Weights of a small transformer language model.
Size: 23 layers, width 192, 3 heads of 64, MLP 1152 squared ReLU, vocabulary 605, 13.8M parameters.
Architecture: RMSNorm before each block, rotary positions, no biases in attention or MLP, untied embeddings, normalized queries and keys, capped logits.
Each number is 128 + 32 x the weight over its row's rms, rounded and kept within 0 to 255. Layers, rows and columns count from 0. Numbers have three digits each. The size before them is the row's rms in percent of the matrix's.

# layer 7 MLP down, 192x1152, rms 0.0923, rows 109-191, columns 288-359
096:151146123071135097126124107080075148181139122131130086183131136127129159232143150144147152137102139147123123123149152150147151143118139164142084202177139181146217093096126168088127170189106134074073164108123142161065
095:105120167131142140130118165131089145110141178141132117109127128135116133162092144132159134127094153150125121084157116102136175133129149134123087096095144147122212104127153135162126165150176117170105070124124132114152
101:121117123091214130128135135102144130120105089130133140214132105141056120159080126141158153144144144074099113094130156112126136172143136147133148034151110092168122141132106054113135123110139146168126127146112127187125
096:111189120188106124064134129087114112138095047140120129057117097123170127104158119114097116111121156124126113175188215110117108150138139168122088159133150120113079145119106173096090130092111116146146137118136109143055
104:105112105132112089069097133108140125098088088130133106123127104128110081088079134136097119129125109067135100138085047182128121132128133126117121158107125116130098114133099102104148083056204108146105162089131124124104
104:188129135116111123043151200209059135133126155123126106132136164111124175081100136141110161136117143195115101144116169163130186125157123157132164112162143113155208122134134214168176152145149134207106153172129124069103
097:060099170086134124090142128106062132118130118128118071182149081120076197113068136119101129113152113118135133112157057104132122152133133102131120109148126085123147108141120149067123140137068115089120111111133117101090
097:181157098111096098139111137129186149128058126129134141186136118165139139085181122131147148130100137181124119169157008153131136077083128220132107169136076197141170134118155113184144137170163135166195144160137127122152
102:159168083137189102146109060128188105160179160130104139127106096094123131189143127117144105117137114130089108135103104074132104112114140156132151141158116076121125092113158164087122181140145113080116147120123127036074
098:135114185184170183116165134120131132061130044112136071151098156170139136068158131133119116138145118129131133126151124113123066148127118134112060082155171134084153113123149129120113127175156125108030153172128121119091
100:107119146110161115138139123126150123117057107121121092140119085151130221132134104123073113126133140144130119122147171096131135066112118142131161151055092062129118107151129170136117133184132132137085149116137131078085
102:122141122125189127146170131081104126044117142138126107138134161124141128112102129130154132146182104147121109104160159122132124223130122112127150088116085135185133155146189139076206169144109118153159146140132131118095
104:144116078102182075146106132119093109121185144143129127095110139147099119149080086126072114105123127094129103161189216130125090144128131054119072185141082143104114146164128166120207120097203125070130092146132125057080
097:155105130175092078173171170098087126219148231126125160107141133130100099058163130130066110118127138194132109129136130100110127130129128125127142077157074118135091113115118103201088169171106132115117127046128135047067
097:169125149099111139097170058163157119174125135129144119130136183143096151196158149138171112117191137125144168092133122157134150149117123174132092135086105115162211133103152152135155084124151141096162220112131128150086
101:166090106116087115146140091101162119097094100116141162114125124143100144100067142125140126119139133118122144033178059093127098130127115131140115173149147062067133078150122103142100047078156121175112159093138132159136
099:173097111130161151153034162220163130120116118140126114117138043120062119177154122127081124129204119145155198112099158123121098143131124157136177154172075152125119147135174016138199140087145140145115106187121122204106
105:132175165157096085196077128162159136153120186124125075147131049117038196207086135140114121128147141154121165144181109092124148120150139163134143117078112129109092150134132071079092154139134127093136160171122132150149
110:088191188087139129153144136108117129124138101128141084107149102152145179029148135138123117127097133110136144098169165110137121121104123129134095118146162109077114166119159100118105116142149143193068060139123129112170
098:102146137092120188198084160133145123142108073141136164097156170086177147129173149120103145124148145144119120124086080136113187103123135110148143108161123136149180125138121114103105131101150128170197088139124119164189
095:078142118086140068174090079128128138145179119130104131143136183079075145097109136137182129124140131127111050157174115102133163148123135157130109154106113129156135109088185168165111080113150117156121131059112123052056
103:134128095092138085115125091123164132080135128114143172113112137151141133117134172125117142113145125151109138087186151160121075164134130142127165091141169150105095139122150157140169118073138114117180130185121131073081
099:212150146108110149163165105132134119030058064119114214112114147103131177147115151134091127136169120126131187111101103102141159073101137164137139083167112079176141130143103154153083154095125130114156153080131144178144
095:129084055139133118110069115151149151108167225130137112140119114158083178126112138123114154115141135086140092116200155181119138208116122119127140124127136109132196043128145233111137128088089133161126147201132122071122
092:109134160109105178167125081065121119209137047131140202160152111143150101112125138130200178148098133126114151146086123125120118143134135086136102141145136079152174120148135136108081118079131139139158116164124127167176
098:154146073126093144131111104219120131122177131121127158134126124141117166102139135144159134129172147133150102111119123192116171193145130136130130199164093146143186117102108097191170158091112130106140141124131129098143
106:156186131092129118154186112019145125193139098121110148124120130108057110099110127124095140132172100133109165197092176161136195107125133163120175090140132091146154118129091155120075121161094121074191180034132114093134
096:110188129059103096110130157102186140089177160143135143134119131127109093058144133120099118141139106134117182176155124140131106135106120100119137138111168114161116135131112151095110097164095127074138158091136136084110
099:140146112141102090105069108089132137088093209136144114139137163163089151170160137123166130149135142112130111062120124121136076110122139107137136116142077172100139125109065047086148154091175134132173116123135120193169
097:141107136142114157118170103095105123084114103117135085104109140146116150102134123122179119131168125079137092142116150128128154102106134208123097163167121101121102051125184094137168136135100122166162072131129126152077
103:183173156102146129157114085099183119183090113129127112153133112222155094244132136135130143117160115099118130069164157070119110158128129162120084133122160113172071140136133126106111100093137128090125119096126129076163
105:143155121124183070189162121104134135233151141128137140116126118141148156132130161148108114124161163141149159118255190122126198134143127202122060176136149178112083108129110236100149088134115128099123152087134134130137
105:083188120129150049092117163139126125144201203131133089171128087119107104150075143131126137132102124213137148151174082109117125154155129160135107070145149135115169101089221137124072103063156126150121145143135140121066
095:087099184083109135159102108185075119065134132140133116119135089115094095144090134124122138145115107100142127132159136131132136071143142111132118100108134132092102141117124129179074145054172124137128121172130144159111
096:046095176143182116160147090131068148089169134129124128103110135145134141076108122122110139147082125135130191192125113190118138149120111170133179059166102104132112124150188099078063138194102127169189171108121124089065
110:145126112138129113125097123114148123092086155126120133098129132177097065077119132110110118134109115061146109052092157105138052147136135077131179156131112155135139184118188088131158130088172126148119053099128152152129
099:123172132156193104174140151133117132091112164130144133109134116135120057144172126126105127137105122113157085168128170083127033076154125139132159079104135127134145119123152059159132166133183121174094084121123136124169
097:167157130163181120137083043194150135165159178141134221124146125145109188176104137144225161121140136135116167098123142115129137108167128203134129112115120125117107106115144096084157100139162127123136136160129144171120
107:157014065149167176130130115101157144154163072123127161107133042192110042119144129119114119124099122139113157073105107078115120123133122164142099097163112125131135151122161000136143091113168115135088113116138125102165
098:218158106187141133160135095133182146117161210124143145157143125102097179135115122134114117135148106112132136083196073121116172097127132127137129114165117160120156085111074087134115085093162134147140093122121134124115
106:136135163173133129164108084087122127114129138111123171090129074064144115141203121121140119122151141057108108124044194143126081180115129150123124074141111110159199143104087105150169038072138132141117092094121104174145
099:180209130113157116144097069155123129202159103139136127116139186144106190105124126123133125132145122146113152090146090123113119141134117151126088116059148182033159147134123136121067058133142146117108120123136119145117
110:101164221155103150099152157122136124121197149117128138108130178121108138099096136128177139136117115158139105126100135152138115147157139085132153196103128146105162098124124163171053144166122135104141100091135136117143
103:105148171101139148189165112095146136098104166123139084127122103146085129144135129128161128146136112203136142097122160110139097152119121128128171189095093106120072151124151141068147162213140126128090156126133133093162
105:161138144070160117103138098117149134113135100124129152173131190062121096173103127116138142130169128126122121116179133150118113151127118207131157104155161093109074151150150152073144182138142130099164189152137136143091
097:117075065144124143126175160135140142098111110136133116116137128120102131181138134129148129133156109141114211089066119101129115116118128170140122125130135117104156144134119134088149117135142112255101152153134142084152
097:097113153123110159116069157177098140074146085124111109080145067152141162153182126119146110158102132099137091109154106116113070063108125109140070121124157159160112161113166094183167160158119126126086095133131146151103
097:189153098100104143183113141154112119174106161148132121080120101177126162155046129136127131121164134095111114084132144102126133183120132169132149127149131135158187119141149087132199152109110126191126136169123132150131
094:153083137152175120134141156147151120186118104138130119028139079221137106136119124093132121101140104040131138110167119188127134114122132160131080093095145143108167119127094088176145110084170137110126118094129119160140
097:160145120151158040147106126091121129171201135124133144106133126197106120154073138126207136140190119190145169066180129122116143189147112104128086150154088147113096117137097138185118095126154129188148137132124141133145
105:118139092177177139158078108166069129181140108129125135122110109171094198165155132131172131129131135132131056148175137133137165123107125153130121138115156137094134125136164151109130117109101115101130103161124120128120
097:155113149164165162197123130103098126219173193121134214155109182148143217041107119126127127138105131158138112121152134142129100082129133098139100121127087113089146195108153103088186157076196107112169148057136110150075
099:087201090110148033116148086149173134147079103129129109158112125123152123104161131149150134132199129155137144100131158177136127146126117125121174140128167164140120137137106169092122167064121121137165165131112118097127
097:126142170079154103179138079096175117141117107137148138148149137133110129112069124136155150121156159109132117126127120036118135144112116102131150151128106137108172173135156119130078091131156118065131101065126131160149
111:092200109157105084185152113108112120205085097128125175086109114176115117167154148118058135130157148094125148160148156075131150123096127117134010053156125088083165082117108075135075087050114131165107079141121118112166
095:035142192193114150120174104104170137193201180118133130134147138120128163156103133138089119129141121135155172081120159149121156149157135165134183158190144092077120182142063098106088142117135143112117134074140110130131
092:125103103173156123084113145112117151108124150126132133085125103155169158139176130139108133130116134152124131117083085181132067118142131055113068229111102109121176054103112083094135122148206130120077144140141146134146
097:104112105097168133106088154136104132204126129139138099130122079113138091204118126118155141108096119050128175091083122057115114111101127113120103117174129115140096122148125121140157017181107144137063149138140128117161
103:086078134119098140147156091169159142156094109137125050173130127101146135120177109143160128129108147162138105116116141119132192149130129122131146131197089190141224146149114149232177112133177135118146130173126125192094
102:065152181133148134114121119175094141105109161154118145121143097128146162084025150131118119141169125163165150107180132108115106145127114172128163163088145080117118122129121157055059158176120136050169194128130142134121
108:155159136100125170104120193061081135175126166132135093125135137083074184166155127142144122132135146082138145140093131132124146119102141130134073147043157176112085176136159162139148132174130136096157135088128134136095
103:064099177137130078091175115091219132153148149131130135187121083161129176116107133144129120152131138164145159132123079100133185104128122113125121171170157137139096168135159102141072174147174121124094112137134132162160
101:105167132099117157100177125127143128018113103126106137110141064176128131122091132095085138112132130137142117131175102151116109045168132155130121107090112042056085065138174115137071119152119118128096120112126124131157
096:205125144154118169095150086197133114147104152132126161159144092095101146080133124125088117125175108152120144140209115084134062096116115166122168137103119128207130141124120073128159126176122136182104132129123127175133
108:093129160083115068121163068118121133185169036118128130095141106112081093129130140137175114119188110154138183081163087121126129126123123136144146079123156073090072110130180129127120102116187122084106102064127127070161
093:062127113112133133138084189140156119102129123142124120158122125099116163039117131144094106127167150128127102135111105158136146164098120155123108140115129090156150043121068101152117168141134122146129127102126122148156
101:183111079106123214139131089095143121163111131127144198117134113085088097171087130119127146108127123110125074154117139109128146141092139151114129112168117127153188065139151087142166140174129122175132083155128129101123
098:165133143144101047203148094085102145183106091119121119124127086117147105193128114127160125119213118138125081137130076074139163183104116108120127137186115086142176122138149231073140155106108132091084114091135117040048
102:138076050163159072189127097181101128155136224132130137170128144115189120126112128140100139136208137185130179140169163119141053142144121143127139193197137139166143187120156101129169127101100131209244146185122131064119
100:127118143165127135112118175115126130126094140128116137110120099114127135137154116119101131134098124158125087139142155118120081119110140175126099154085135178152068142151076057152155123098175110117138080077118117079116
097:084172136147109153123148108146102122101151132139123139084121134099066162150129093124120105129178130129117154137080116099130135139118116171117135155146131107140150142118125129083151094164090145176194173095130126135157
108:121200139126131062070095146142136124143109160119143076156126136124037096080019134131100132133126127160121109169160160110130137138122141083124126105109150129183139093125187166126129136144116135073149155136115122084093
098:164110098173060144134162147129182126129202104136133188160129133155148116076137150127162137140100143143120141156198143096131145107132133144146132126094157141074148067109153122176142152144149112180151112117125127110156
102:144150111188093178143093143042112122144132130128131168075135104104138115096134110112099124139091140100094115159105130108123102117125135063116129096092136099128137147149151113131151142105151115186164059049131127171117
103:069115156069130095105087107120123128071121139138125142158140141088113102115061133144123116108123123130119123184090109134129158152134135177128162164097067102170170162130145191099113197208124128077147187115131123106091
099:078160165168102162118158122176138129137189121116119093125135095084110141135147111129158139140116129131147094112009120144139119127126117105127180123127113103126075161130130126141144133120132112136112183106134143133155
096:111109076136090125197122129116098151132114166133123084126124160105118121132136139124153149137080132087115126154155154132134180157112114151136114155072102141153142152138113140129139141060162148126197148080122116168156
101:144131121155132149089154185137111120163103131122125101134123134106127115115145119127121145128099152165145131163119148137136114125123131180126075214094106167173096114138139134172117095177147122103184153144117103091113
103:139148115149146081107173115122044115140154136130112120135130094173096126114150137136123159130170129141144126108194098082140067194149128059129111088078140188060114094148126112115130191084156128088171139146123139100146
104:124141133168113098147154091143101133077130094132123159164117125077179152205151115131110111123173132080122165162101110149124184092103151146125071139119081111163078121128149164043134107178039133103107151053133116163148
102:143136109213211130141084106140167130155154074119124229121134056143100096076129119125136146120167144154138142015133143117127110165130139107139128150079098094136094167130102152157126103161154125123124081112117126147139
114:131071039222130162129092178125162140129141124119127178132120126181178114147193143138141111112076143078129165050110126143123048152144137119127122103168090146156127126135096042158138139098096120161184113149140122178119
103:148128141174096142157137146109118119134116115136125124113118111049129081108113127122105106118133116140137196147085161107134065118135120181122179106124163138124120096122154076175155136132177135155194101116128115122187